Weights of a small GPT-style language model, trained from scratch on English Wikipedia.
Size: 12 layers, width 160, vocabulary 8192.
Training: a variant of Muon for these matrices, 4020 steps.
Each number is 500 + 25 x the weight over the matrix's rms, rounded and kept within 0 to 999. Layers, rows and columns count from 0. Numbers have three digits each.

# layer 6 MLP gate, 448x160, rms 0.101, rows 131-188, columns 0-79
465506533489516491495491494493495500503555485529480522506476470495466517464528525501500523484522488524531483503510521538489539491488510490513443529464479496503549487517500505558477494522494515512471524502508453477472488477486466484497490513
499490501503507495444517473513491513501512519525482474475467506480523513481530497488480510505487478485524504519469489512530501480522480486544473491494479506512534487501496498491485463506502576496464488490448520516521514476463460512505488458
527452463427449524516524474543462483497518485482507471512501453518487493447497470528484472452536526500505481486536506478464546490495468493497525506485508497485501463479485494512533497489499465512503547522499467488500531435503472483470537531
477499530471471476483505494536504486535506533501472528492520474505523516497538493499495494534484490486491537514521534466550492485518467455518487501523482472478521520479473525492504491448515505512519499501499465488525498504528490499507531468
456557530506466569507485516517563486524519495490505469458526488509479468465453484579509487484472499481514547488462497494519494492523524506577505502467517482513446495502448521487464476518497442578541498465524504491512493526534481484468499518
538519528527508502500529506502469502522474500480456513543512518450484479493522560522525471477458493474484494517491512461522526487545490496500546443502478472524481495459510502529532513500523498505517476474500510445480491517515451514517505465
566487481511467505516477502460506499496535493519492491577480479479481475522489545488537483477513467462558481530472541477486508511443488478508500472527531471492466510569499489497517496520491462528514534477524510457477512504461516473507523494
443470508514480523507523487523480484496486484470472473482502484536505493500541479528529478466512463514515520501471531471499531477522551546509513544482504554503472521519484495509498485464485509471483519446483519476510516485491497509492469504
470502521485493478482509496489481487501494499448447506527522523559467519512521459508525517541500495524525478536504499486532499494536510479541512510511506529514519491495444487491495503505496527468504468491495493505500526503466446523459476458
458472457536468502542494493512492490501512508488473491474465484499523499484487462479500465528526474489541504500476464522485502503520512531485497494454499568492490517536494494503488456490511520485503496452467534496510495498515550515504556504
526519526530499534526471524476509486518516483479516506466555513478502470491523481510472510515481520531459514532488518513576544497503509470476502508500530541499481507493502493501513527492493480542495549514557529492518482516484451471519502474
499528473507526490481478524502471461488527481522531503485501526547470444542484481475532508501498472529533470505524498479486524493479462490513482495480479548511507508517497500542463492495501509523502491463499479517473534464508492490492510510
508530534480502505537551505537500492492506509468473539534477536498523496506465497474541490481515538513479505557555493544473507514523514523470520494496516516497472502513524488479525521547478489491467529486457521549489482533529494493503479472
489510512436519533494440526502454564531473508484491484525534468522468480554491481472523467513487533499559489477483525469493491481497502504468528481548493499537528497528512509501458536486487529497515509485473486547473493494521468486482486530
508473505504515499513497487429441530512476528485469510497507513467507484503479476499493487504446532444472518512503552457493493490499487473474531532496516530518485504528487513527438516568510496495524514494519563516490473486469522469508538516
527526495502485479531527464490516516492547535505517510489524505468476500478488497537453505498484487510473533488464505509495488479492545493531494476492444462510448529488495505508467507497498481512508490538489488512539489495498525493546475534
504496471475471496468479508528465512471501498503533520482494503492507488537491459498431512480481511509508498468464504522510487518517518499495488498533514484467525490522508519505484525493490511500492476480498503533474548528526485524467535488
488502468529480492467498496526514555504447485511474511532542477505480522473513456498505515535500545453511545545497502530470509535484518543494496494487555458492489493478497502458490492508521575515497470493522501488496511512516516465507470514
519477480474520535518483469515512526481529522453444495515477483515473494535491489467531516498473482533541464446488481520500489528512515562475492523510515503540502505534517524533479478508518477524502507468490520530489540491511494532495479513
517495561509453510490514504471459489521490493535471483482457498477485504492484518522531518513471501480485497530483515481517495449521494476519535471490531526483524543519460497542520491510518492502507516496459481525492525521475539547494463522
523503494514528521467500451496538502518506514465503498525492467528517496521487523519516500545527469488524485492540518542500553493499485536488465502527497505532490508490521512532475521499551463471495545490499490518499523497516556497510477520
540525495482505510498502459500474508513489498486516511549477524490495493489515498503495461543468441482470517470540501559510503494513527484490502469524513453504489428510489463449455481488491486505490516486532491473522470474480504516498484471
469495487505493506526571529520539487502520512495548539505506487498481499483477505492489467521535521569507512471514497502492506500495495476514526476508473468506548522519468513513499522511526467507514473507486489517464511495501520503524497547
495518510501480542497456442444534515500529497484501458497497480473485494502459495515519484512537495507452508534495498492500472462541502531490498518468540451507434488483478525491518443493531497485486465520495510471519487569514504513514498473
481465490476492523491521513475497497482560495484462503512483488462503484514499507540510495496509511514509501484477490564470480545451497533517458471514470555528500515474503480457452484486514504497508482527534493494515511522495485472417488543
462488488540495505505507524505514561459535479500452497467505488471503531557481493500568483567519477496498495525525505488499518453523490541496485510511488496530472523506426565476491484481502497505483473556477530499495509494519501545556460535
475472498486526511480505488529482498535463470528508483456488502510494508503538504463487518484499506515501484538487489489505502463515500511519548498513524525488489497519507481518476516456500501468467514496504532498512490478514514456495503446
527521538498504549495494462482481502558469509551481487488522483512528493475538484537460528429505492487487499533439508514525548505519523480461478513476500469496515476526416470522510507493501522501478482517513494495477487451508492539501516530
469500476539463491553540497521495487479493504520525469492505511499505483503506425507453510515509506498514493431495496486449521474523452523556529511486498507500531465475483448524529466540455547482523481528492485519474493515505473455491488494
507479483532530513501481495513480525507517550550535501446520487497502533456498492515498498430526483511500492498512525519526489521461474540508498475515550529504521492444482495495497515523524569469492517501538466498493536484514534480494509479
502525521485483492520465538495450488534497507477452504490523477501542486557487488537511447504513535500506487496460527477508474480506474489473531456545475534501507527527491535489476497484519502527500487528516518496484498513466511470480512484
464479471491533498541535557524495533540502524523523494531474486502497512496483514486484530527515519494468486532494514509536493498535467501504509513549521450495462536541463465492499541522499506480421506484513428494483492471542497466500497502
548525488448494469492506516503471499471487509475508492508498495467469523503509498452510505511523510460472454527512504486509550478473513498447539499448444493501509535500512506501494515483538488511540516503480503462470486466496520493508486477
518505475479535486502544511494509507513475537510464533508481500476466559481501531487489513526512477501554533488470500511518503525503504489503458493480475460543518532503530512517490474510452491454478545475494486459469528514516453441470466550
467516465507521516493563496482510524531530482470520517511534551498516494539533510442498453498478509523520471491496504491518512541522496467494534515514497506511519529509479480564535518445543479493531516495519478509481473465532510501493463500
499482506531531494476521490516475545491493475534495478499507494504509482525501509509503522458522500475535532499467539494475506570449468517519472512462493513458475522476482470489499562506516478500525486494489476470518521512490494471523502544
497484486505484492518490455550495475524500515501518494532497501478522555496501516493498482514457525480507551559496501491494505478531532455480484488492494522512499454519552459494488524492492502468491459484498491486472513526501498525513557472
551483509501446544480471526516491522505519539506521484483544502495511495478521479501511496511499517493520481514507473529555490523475498486490493502500479485493460527519433464468491514505501527528512520481483524465504449485524473529515481504
491453499493493494458498507459506492531489515521533504502498483511513516469486474510511523520531492534519524506520533505503506481514455501502490481528495524471503512515500503501458505504499452506458476491525464496501513500468441531509507452
535527517511545516534517474473480542488489475511468525506502510476491500512516474488482464473527505472499486477456518450478473527479470481525501504491540495489479458436499477499508518503543485510483492508469533484523487470479497512513500478
500482519475502496488521518536512486466510488502495449477500467459523516474521504515536502457528517523464486547503482526495506501518511518507501486487510512479471506486488492535553448508498502511500524533490464461475529518506524461510446506
534526513502518473547538485526442478510469507514499521506475540553496496489521566537508456551514462486507492515504524503524492490505507534524459530507542525463485494550488535476486522502552435477479504491478498525501512529527482492454471483
488488494510497489485509500487499519530459468464484469470498499503512475488554489496510501510496473479509522495488481518548535491495511508482501541479496455479526509485497489499487513523497487521504528530507495521492466458538557495539554523
513472520430467502523502442531499475489463508524496485485424509482496506500486507505486461560484479496494503506463491469532517500526478505506537508513506514502509522481484535478472530504490529514448521482503484499532480525485534465489516486
497493500490512549515541515500487503578500499502500509560498479499522515497518496491441515507509477458513495507486497482499531540524507484473506500516506545481487516503529511530520476532552505451486495483474481479510495509471503535496520487
477499485449486489533510537532479482476481486504500486513459508513451508471503549514488484506514533468454512524449467546505515492506505504529520477474502490537525482479496496454516509530514471509504503548480505536519554471507500478472451481
486537478437532516493475453520523536498497527513486525501571476487479481455496496529474445521513468513474559496493505537472480495479485486466466476495484472507516500500496498535550529510508514517501505474489446481499526458441519501508485532
474469511461482510482554487537482478470442519474473500492517520529510484503514478479477509505536554491505492507468492487438517487471499477514509542539488515532483511469506504521496520491541487476499497513521499481470468500560498496492494520
519494499502522466505492496499505437499526497495501484487471541496511537526460532506512459501531487461539486470485509474548545516515496480528488501527491500422518485517520507507470508510531471525512481510524533478530478529491472542506535473
490512501509484490510534450475535502505517534537494525483538565523468465554545496488499491485529486510501473492486469512459521477527485480475474505511485443530505439472482481550493494483562535459542472515465508491547500506536498524485500503
524562480510502468517497478503434505494515525469490502503505511483530482540477541494484472525507512523537481547466465484461496509554507490476479522514514531473481471519514533512495488492513454518502495511494506490506492518497471479510495523
504485482493464542511473486477500527490515468537517511497493505479489492502487491483470581511489511505508474525444512523501502483534489513472498495465492521482465518468477458482477501479504521482487553468456468496498512487502491517519524480
488489491493537498496509452499488531504513533490456474499493495498540556506489529503482526535548532518515545464497520480495482499505474503444510480505505488469499494465493488471440492465520530504465467496467562467473493478491527550528548541
542478496550512488511486469462518499539468513496509523492482526502520487500511481484555488476502499487488509509500457497532509484483510442518476498512483496504444486500511488481519505521506511470495494508521513512513475494500490541533537500
485473481497490528517546490496500476544509494472445511475516509523505512479497534512525452477462519479467493499476508483487508497510519470505458490537468491494516501540501552459470492514470481496545529537501504537521521496567517545543526500
445462480510557560467475486457471511498521514490466441541522455539481492483500487493493573482493510509473515520443512473486520515462483524520554517496518541477497498491481480497491513517505531503500499510517480457463478534479466473461531513
488507483521518493533488478474490470473487489489530533495535502502495503491468468504494446509490522524543444564480505523442521558480503497524476508498552564469468477481456511532500513487541502517495516508549537488504522472515492478502438533
484520494529501522500512468488489514482533518449462525496493508470485489537517498485474476511470482507529503443473465478501520475524485484441466482539521484504492527486524532552476500482525458440493489541498520468499513502499550506482505460
# layer 6 MLP up, 448x160, rms 0.104, rows 131-188, columns 0-79
468491465479505524524549521508511476502447462500516471507484533485496508528477503492512514496522495479512479492487503484488455484533523518467541457499514471466518479460506496498525500523485505470505520451481520510519505530502531502482492488
490488526483476486512500510522520492475509490493468507527471520531495508522477509524505503491509507489495541496504485468477486514488485516497519547517484517487471521519495510498494483516499449512529505493538498501478488530522529526477494496
509458551474490509547513560541499542486522485546490499524502526480541489513519472468490504490523499523493487542465515519502492508483496499476484507458458473522566531531482491482482498502529550530479494514487487513531503503548557525500484527
466486501556493500504477461527501480513478515478489545470476503507454470499506497497491466478525494502494461526522509486496519498518513528516517517480548469477522547490507478487520491511453510471495509483530545490482474496462528521523530470
500502539487485454475497512509507508493509498483518479469507528536453488510500492458525464515479535554496432470545510480531522519530503466480521480521475467520519465489515483453502521530507536519493492471431544490522477507471478484517516513
493490495552526497471507510463473485460493460528498490486463476508498512521486531526543495465511498498503498488528534520447474482461476508467501478516425511504505514469503519472525556478503525465539492472531488453569465463563465529533486482
531495478526471528482490506534552516477472487470498477485480526529461492493544483494506487475476518520494499496502477470452518496511478524498539448495515480505491564575523484512514472476504494528486472532489481498501488502502478496487524502
496474511477516492499480471503509505542494488507513464463466520492514486540508460529478507512499455527541469519464529502466500486499483522529506502536517458481519495519503503516502478474508464520485540496444501456479558484513507519463481525
525541460495485502462517490529472519482490503520520488474478536503554491514496513483496523522483466486523499550488496477501539538512516490523540499503479496488504529516477502532458493523509474485463501482488536491502490511508514496507513460
509530527470491466513444562495484492535500502531548483555518498477528557507452516497506480460489498486518510502453526480492509509487501480516527508510509508517520496525495509482507477468455460444520488510529504494511514493481473510492503544
470481497458525468447504475494497488502482455534521474517515555549468506512522456564510526489558493475530493498506524477510498467499522492481538480460557497470491475502533482507529548537494478492484551459468466530522489479495529469509479504
463547449512515500535482490493482499473489503513530489451501504518469469490489473482528527482458475480520458511487493471514513510499519471508495508469484490522536547485464486531524519489500506503490494460480491507494545470524479524507563457
511518512531478478500473499521528532497467487491478523452494485536463534466520463522503517501552476543457514468509486507488432529478556492459487499511502499538482524528485495491469458524466518454511512490453516461486493458491477504498498415
525491479519503466485496469482541444471519495501516489489468488509459503522520525531528499536522510496484479483524475478509516542493526467497504512499440512525507510502482509442493446515496501514550489545529485490510482512468472548501493459
446466526465519504513492477531511479494572480489482460468523509523517536480526520510500537505538529499506514512511486485486522506528493510445505455503494494523509484529547499488515485468524517535517486541446479522477500502480462493499503488
499478535505481477485568510511536495570490501497468489507517502465504469499476475458532513484482447492484527478487458481474500564573535471503498537492475510469520522465533511496516501488480503496464514476488448468507531520492516495461508516
482499505515514490573505520454516501517545536517453479523493493517495494528481522477501475467519517511474441516504486494490484493454473496515510537503505467547509472522499547475488460505518516480493541484509506517517512488492513520534519473
471508446496468543506480498495484513542463507515475520455493492492518488462497477527474513498515529485486510507489515504532516545500495530491475520503513542511468496519476450490503484526516498468465454513524471506493495551536456464517487469
502467521494525568487469543481470499518507443460491506473503501514499466429480504487448495474520476514478509492474480524497488545542481531471503461526499524529488496545500468487514437479492444446485499495506488521533502506540501480492478464
515488558497504519490485480466449489511513528477464499516476474491490490481480527509483489502502524510471491483460516507510528492504503495512530487522527530471485515485478525514495486487514474512493529496497491483470513471476533530455485517
547471493478499506539476491560467520511504493495508491503494497480488479476483476493475500505487484510488512553475502482476507477487454498491507463483504556491467530516453511506532471508487462513522523534475538520549520523472512514484510489
498510518469458477548500493501504489476513522498499522515502532501473468499518543476521478506564509449522517510456531491476495516452476497505511505526535468458455516515542525477536520498533520509495439524505506507476560486478525532532505527
518481484478466502512491543485475469459496517496501503506512463469526472549520478521546527492449531517501541467472548507518514515491504442486495498534477491444497501525502489512478443545482477524523465493506503508498543511512491512512486502
517509498536468535501488495506513543523496467485486517475509528478517482466494488449495485484540504466521505507529441546474504522537560464522531478477508487486520512497530516454477484564522570497522524494496501529533542538517459500491492499
526498497532510429500492484472509521500500490537462530535499463501481544504500492503526528509520483430481530485495519495460513473536500477481553521499524474477500489497520544538520506479519476498535549490468525499528490503489550489541479513
500498533512556519468504511508492499443497475436499485486519560547535557515440467537533447495463490466487486439510525493499486501466513518560509485503494520510505472491490507504509496469450489490485505466514488507499525448514520471501484509
506518513452517475503486535510511483498479510490530515481493540488497501511472540466466516496459517484462544519517522503508480524530500501488492487470491519495502511531485515520472461455490483458500536539505465523504524525491523507504466464
475483485536480486514462514532529498521537496520482504470511479511515498508490462512533485547491509493498461505504472510444455503501491523519506499501508483460512486463521522458498489480495450486487475494497484465510464511493481485474460520
507506538487491470488513474471494507484462521500489479495475540501545505476482515484520516466516466517471473480517481521499535515537511534523493464492523526482506535409539527459467506492513511497495458514495456495496509510522521501517468494
501513461455490471497514504497504497512485495475516503456494528491477469509541473541476523491525516546518516481504477525473487478487541462456475510548524525509505484497492480535456501510525498467522524517454533506444485492536516504509465478
527472483502514521500495520522506480502479483503511514456524470474478499488484510507497464487501503463494541488483499468512496506488479482550494515507463505514524527524480445509498479534468539489501444514503518448470521459529505494495479518
469532497480493471537499466521491500536506520515498497507503500480560468488485527492510515521496540475468504522484496472489479520489540480502479489474546496499513485549496443455477482504438548457498472475527460453494492484515485481497475513
467467480495506529525478531494502498496467473483534511494472491462523473500500477479519507497502482496502476541487496496514494520493542515487480482505520497504520530499503527507495527513469477514465529517517496501499504501468485519492526542
490471494506513498511511439496542495490470470519489464465523465497502479523517463489523467466502515491489497474491478531495456526487543484444465541491495443516539499492515478494513468510497478475499526521483475500551458541495511474498488501
484500489482488538488509521468470488474469510503505503485482557516497483478498458488505485517533485497500528501535519511486551511458489458498469461486538508489488483498503486462535526514511464509493497498495511487456490497519480478476474512
477500490503512529503480505488557501487457542522487496482492490509527529455504527491517501528537524521512526516508472496486485506503543463486515429516460543531493506473523524481471485484519518456528466553496479463521487508455537576510484449
491506540550514518481563473518508450446502513532518460507537559465515518454476506519530505499493494519481533493484516546471476463561528489485487491524468547485488499480470482490511503492469498490516551514553500465480485491491480482537511545
453507493503507490499529504498523471500466472483522492468543535499471522481507501490513474493501491491494526489479491529499495549508516456543570467499503517497497452524466495487530516543499474477514505463544484502489520481474515488497510497
536523494538459503519484529511496501545533472517530515494519523534445504478526519486471470493475480513542521503502490500467504523487470485513508491483491492470566492536471503515539468509481527510552488453524510484532489557525525490478481536
506519511525537527497499498500468500515498461553525482473501527476473527488518504493451507471538481509508481443498505525473464461483463484533496477500534494483488494516515476505525489502506506512480488496509510515479492466473525525499477461
536491497510492523456491503535500478545511503476520432517511499509499506525534495518478492512522473503459543484454500511490525507507476480480495505529529504512476507511458490492510457510474494497517485523511537463466472564548475438519505510
510560468504517471490471489529467491470518525510457484525484524566547459536547498477459476513444469491408460508564496518477522538492525451468484560542480537511484455462529507465552539495485471544495547506531536501491502472498494502470492499
538540501461497506519503458528472529503528501477492519542534494498481517481475504532504512476500477498487483507488523500486510510529498505506512541507493526503497475536464445507528500513533525495467476492503505454499487525471471509524530465
513501504497530504502487492472510496531498533436523491490481507469509484505503492434500484485514517550499481492556505505508473503526486542515469508477483504504464530486518483544513524448562470502480514452476496491482468520507494494534509490
535503487509542511521536477521536506477514551483511496532505500467513485490483496542509478521503517543458516505522472489483536548493506510491473451541557543528475513530497514513485516497496498556458514477518508512494482403469505494463521532
481493476525499474515494482496487511486525535496523491514480532465480458505533503494461504466528519531490518514479534502503503508512483530553518523483494483510479495511520490474550500474532480473448502523533468477527490496506538480529501481
495507543540486438564485468526542511502506495508499511500505518480491519505476531482521451491494472475442515514507478502527506495469473514526436498509545510499455487507507497459506467503486489492523539541520454473551470411523508507511460475
452455533513486479478486497550492497540469480498519488499535485510485518518499453502527509501533518506476496490522479477497509466491472485535495517517525484511529491459476521494485528504532502468490523523501487448504476490541473525486520540
444471480463478516460483490492492538456519511497480502510477489487479507500533537541487500544430457479538531485495445509492468436526478536500448507487501531515507487468519496454520512502518524501494448510501469516565524513484531517510493490
512473482478514505553554510473482494514495515547521468479475472514511523482485509500501517467471474476498501492543496471526491494442507479540517487526510551524477523548462502475469507517455492479468539512529475523476503465477480484542552472
488479472516486507485518483471513488492473445507506499487502508508521441505441485479510517489532457521479480518489488520515507500518502497474533514508501489471535479542516538503515505514487506521472511455563468516511519436488511473470513501
467542499509501520473536500474498542496505502522492516485513505499533486517480500470491549466492515504453478524523488452532475542521466516469522477527478526544511492485488489518509490480496496512504548511526511473529476495511506520458488502
486461491494507516501542469466492459487527554477450483481492461467510506523476485465469475495494515510504510502482522469470500492531530534474506502501532515506506493504477496526462485489508492482479439500446513520520513509489480559540529458
509492519493471460509515506492477479525484539452444464465458518505490476523518503518509487483550486554455517513512467540508492460491490458504468512488469460511489532513497533472486470536521497474469504524517523539502477504478479561564478484
466529530502473537454470537480476481468504475473467513518510464492517458525500490507491476502530487489500517503521516497463493434526504500489450508485492505494556500533512515542505491486470530494544503503513502464524491515531571517485457527
496447557512467500503499528478526488521490478468506525528539486495492469520535476445549514485505498532487549489533498551480519493530515543495512519496526495478495435496457516477521507512496497477537514529483499499474501500493480532467519500
486509507489540494517528479531460475484516478488543508496468469482518495506494501525532486499473475501540496519465490515472465559504517523523463470493505531486526502530495495571484498496531495504564504457522519538498458469520522541552507489
474531518524509522522474517468470494485509502534512504528467549513489491509464478502544558470547474517467464483491486545508508467506446513491556501496548525470558466480463513470496446488484509528468508419493522516482486478494502476499457537
# layer 6 MLP down (transposed), 448x160, rms 0.0641, rows 131-187, columns 0-79
527479452501512450497501483530532515506479493530520490494525486509483536505503474524506555496541480487465519512489487505501517539483495501510473493562513555501493525485494446522490465449474459516452510479509481534489512494532495495552548485
507533521497519500467488519496456509516496484512496469445518498471506527505495473480504526542489491461540530527502473516490513472535509540510511479493484504523519494513479471489486463489476493509436475492464479480532512485459472535517447474
471545464498507501476490509485484469495529540456515492490517471515470500502481492476495489477504515454505525483462503492536471529508470501524504484521507502497483476451517504471527506528462463509518517511518471483494539502453467524500518450
486517519478482473486493491515492490473493464500486466531532541487527525525494498498511510532451475474498514491450515482481498484469529500530512474538460485530467472502528477506505514478524472496509494519507463494533531489476479483505487512
484481489488480528513527539508507509520484493499483502520507490523490560483478515571547541438488489500546493509502496513517498511521494555550488510490474514485496505519441486510472485494522471520529525482505491498508463529535507482510478540
512477509510468493535528493547496492497507477462514514477478518525517523472481474482471496523506473496508495468475464497507518484501500502531491543493532504526493512519513481521450516511475475513503483465500473529529535493451478529457510549
483491445540544474501470525577484534491485514510506496460462537520518513513523508499511507526485526475509472488513481488498514506496475492471505558549512557503515494536543484531497505470468487514493489518497415492551504530467505508481501524
527522511478505461525525547457491548462529553528473474487519532478478551459490512443498492484516533484484479451514451500531465519507473477494476487518504522530472474477495488486503505540485480536549471565519497518501501556499495542486501502
523455537473509512505485498494503483499507517476527492502494522512444511475483500506500480512531530481481466435536476495476481467517513503473483481459512541544498472504521507512509504483512480512489505506494494498510460514474477516496466498
512515546537479513464481513490500516499468472450482489509497496486457507482511521466518523474506525501484472483497473520495567531471514507479533553482535526515460476440526493506500445508547493497525476501505459498504483499543510527470502496
515495544530487517496470536477508484482537480467458517530497510516505527498523443528503532497547475528446550518483499543480473490462505514532472517524503517508556472484519513533487511464483470469525522508510494500522513488516497501490516470
516498552472502531475526442492488494513532528483454465528459464437539532474487511515454522469528502502485527519451464525528461488495518493505493498510480447525479475481519492518517519497499487450489517504509489512527467530527472503492478455
473438513492480510527528503507486551525479518508475510453482491488494492442499531477552503502486510496464494527525507498514515536474515501507477480501448481500483496497509524483505517468433482512489492515526543501540496505473486516481485495
494502501494525525491509489543468535511505525486483487521548517498520512489476503450499459483494522518523521522478537486492465489499519521535573506497511479467512484494526476553474544500515494522471513436511484497470492495487519488514509480
506540510484511488513504470476529524492462489503488475529480526505468528480523506548517482525448493526536486490505480495510556491490489458496515500514477497510490494471511474508486490515532486458500475482554516489461467475452489459462530472
560498470501451447512548487470527517476514482507483487446536541498507502487516511537490538486497526489458544497486512491506485495456530529547492485498513504497459485520484500533518538522528492493527489503507489530545529490455508514506493524
500511518507495513467483496532483501501457474506522502497517520498486525470495456510492502536478485463534556515508507521484485477534527483513483454486515516472517488492509505512529539462496491519518473499492509497488504513486486500466473541
511532487466513498508504473499487490469531510509530518458482523459506454527532487479472514499478476506494503519480503467490487561550476477536492505527480488528502459488495451504470490442515460504493476480511501522494495488508481558467537543
457496488541528526480494474496494476516509492517537548484531469494490510511479470491477512525466503460519475451523481515472517499485495511503484506474504524515506508536494518501532494528527544494497517545474507525519472473468420521511525548
480503503522512487517504466516506480433505496483520523467502466534522495515536517465472478500527473512511512472471505492483501498478520490462500527506441489502463480536501501488484518487490528451484509506485522486540476489532473491512537473
517460491516515524457538473519516469513523447432521507526504480491515492518519542501485524521502483520494508486540553495489487480501485494501445537444487539499500510518467463530493509518513447528445542467483474512493527571518501503511524523
546491467474493524488520521497484549529484518482497456489523518544482505486540451482524498497493496441509538456555505536478511497498515475522503480522500464483503496467477486487497461508529491495513486505515527458496538499472506528532465478
512471493503522519455481436473540482522495503501477517498470517518506521484485516531429518525559473495489521497559499479439472510504552525501483520555486496505482530490516475519501529449483474498497531512518498453485470499532486460463518487
490488516515485465507485485471533483481532538510481455511484487494453462486473492567514494527514497502468537485504496492468468443502469528479520484467516461495465462506503491516548492500487524498447493503481483456502518529486501526511495458
464504547472538540530547489480521468466495527486498533500517484530490513469498518508469539504512505530497535504497515514512474501499462567467468486497462525500497509513494467466452478516535480530515479522528496510502508524525505525479525523
545492539507524515542479516463458522500481483496528508493492522496506518537463516445474498480478465492512517492493476550450508516517497474499511551519500462471493479477515488486548483488527507488534509493533471514514485495435453453449489503
483499496517506532508477508474491514497526500534493514498505476490519489485491480518543491532512508537505468485499489501455477480472492484478482512507504505478491504471508496467517512526469502514526464463507527479463473507483505527489514537
534527493520539499445494502485504492515511526499485482464500506504497517470504505536468509473494442478489490509474491483523513506526526514507476509468513496521535483503497483555499491485516525499518508512525500504486540471501500529513543509
515463463515506525513490497497483532512482478501493523499536490530515492448471530526515484536456497463500500466497505503535498488515464436499479517556521505515477493601502477498482521486473495507512492508488507498510489488514475498516548474
502524525530486493523452486460484525469560499560501523523467486502501502524495536526512503482465482500481504466528473511507475528541511549522534552508460485476501493489482515482476473518493499524514515480544474518546486480484540527508517492
506484506459494485507530495502501496507516472509537461500460509502491488470517478499519480486473505477501501473526464519500501532503527511497501538466541521494465491503455498478490511492484449486464529449509502530516442540508466491504505543
464463452518485502504498532506535530528496514486530523537454504502490536490490486504481486477525525486470528510548484503492497482473465522552498503507546490498445507530500476484514526527550511478469515511510478498499501495516516518523507465
518544478463562437498509490507488484472513521492472455490478492482507550508512516510488528485462538516501472501521495511523488516522511496525528514505491489532512550487508490520500481514502437521537501480455459480454533471526534451494465507
510479501499515478526506426516527515476518521487513519460526498521512485524468524472435475502481518493527518453475506566526470558442486533466517512504491475485486470519494481465511511550495533434496434469517495480507483474466541487509516499
489537464518485486521545486480512504505500489520468511525494506489489504508529532486471475535456459504476493484474474545493491482522485484532530541560504505545515476495457495524483502499481503498515482542519529513535500533497509482509470504
520510514546538444454504542566474519499444486476513495493464519482543517483518488469482551525494531505543506460482496509476507526500528501485524471503490529534531498477486486553489502497512495449471469485527508485522525531529479539512481554
486489510534464559519498522498475507445530475428518489527455467476536503499518470508488482478498513460495466494482489536492499510453511486526507516524483548465537512481492507515512484501532570518531529509482503469530510535493490496512483549
544543537529454529504494495505504520482517487513476507526486445534522470502463481500488496494446501506565499514489526495519492491488470526492497521543505481509490517464523517512482499481508478514497485514438489493529494486495519481479470504
499422476517489490512514488530468535486545484519530540547478490482505505486534507470493433466527562518530476473524553485479543525496473524497501469490515482542496508472494505515510479506524530494495501458486520493477498498525493514502517533
446476475485453454491466482499528507507517525508516487524503441530527536493474497496518506538434508465493529513496539491513529510523517527462539495509458476534499542519479499494446488547463494509535516507491498513498499533522496476458506517
468514489489485510528535526505511510484501509544494539514501497511525519482468479478523552534500528495522453515492485518502488494492499531523471515482510504453540487490531526468509529526499543500493562514530526507538499448492536535517475499
508515481492471480465534458537522500482513512542476464493484499438507570508529522523527451512455486496486507525511445487485507550502489500505441526512515490531538511475524550447470520497491491554536463472467468496524529511491461475492522559
504526490518533511489515496508475507506497503463504448484567482489495494456539476495500501514505474445505523536443538483482478502512482503502528518489505501482498470503482444514516469528485506509478510504528558513508476515490548517517565500
515506492523495511499483493520487495489501449490487520487527504526511514499507518568484502515493524474517523528446484497496555477501493473491505525495524478536502467517531491466516461515437506440513516541520505499508533546478539490471517517
508505512494499516484519515485561524499501507502523517485509514502465491464503529532485472456511503482480542508546500493463481497464494510482484484487498444541485473531496472477521481493441531517471479501492470487529527548492504469461505491
507492512521539511516477528487516519547490502523506548499500490544488484488463460505505496523460502480521448462520526493504492493495483454497461497527512452465501478460483507552461503489458552488542481494472509504459499484532502466475483487
521521525498539507492519453520467511492480528506506478478507489513460468500502499454478494474519469527500465500521510496535506444550497505504570494481467497463503505487480473501502516521522521522512542509486519504468506516521507468474502488
526497514493517522516489508456479522474530484497529526513456516474481483491513537479470474505480473476499505490511523545513497515514510508464517497463490534501531485554461507482550494525454481552471482457499498528505501483447506467481457456
530498489502549456504481459485513493472476510476504489501500500460533473536513512480553455483514516461519468478451548499523557498500503437517540497515492533460554499508522512500471505482516512487512503474509524501543514519475513530529551431
475528512507527483512454452537502484531484506477462483477534509466509442481548528505490491509491536510536484471521491499499492545547488483495500509480472483458501487466498539472495483545486498508535513491512478511501513523448490496494503535
469522515480498511499510502492487536507501528480508501523446465510483530503514489520529515517503541501491501499467495548523501478491470465490476491460472437446486503497468463524479508491515500510531494485452484492473521482521520544539508492
507494519489525465511523530498476524510501545544475537518483461541522515514482522476550479502531474446511488508536480481479451492465523501490514488531515490498525473512486493510509479498483495526521511499499535500497514537513490539501478498
464484516488490536494530529516501505511568478538488515535521490560474487471483467532523538517491481512479507509443493504534544472494530431474510466572485494518518540544454474535533512477513485508456519529502536491504539461496490485483486496
435506510495508489472525505514437497491507514492487477489479494553495501491580502518473549502464517512538481486459558489514489544443498539462511547505553485554504532485506524518489467485506509514506494525514481481458478545497500486510458481
504491554521468518508532500468488558498541474491486484473508456495506503530525462480473530493488465526539487467493459565526471474582479487481511516512508516480509485500508506506463535505509502497470489520470531451529495482540500476528512515
508481495518474513527489474532489466476511521527494534487560461477538499537480513486476480494506506518528484522501508492487472464451539456495491485525469480523533518520470474468520481500510529528504532508482503473505518480503489504533495466
535496510562507503522523465508515478484477508468533501469491521484483527520563515498523535533497500451503544512499465495567508491509523519501501454507504485539565484515523515490497497484433491401482464498489525558522495494467518519481551534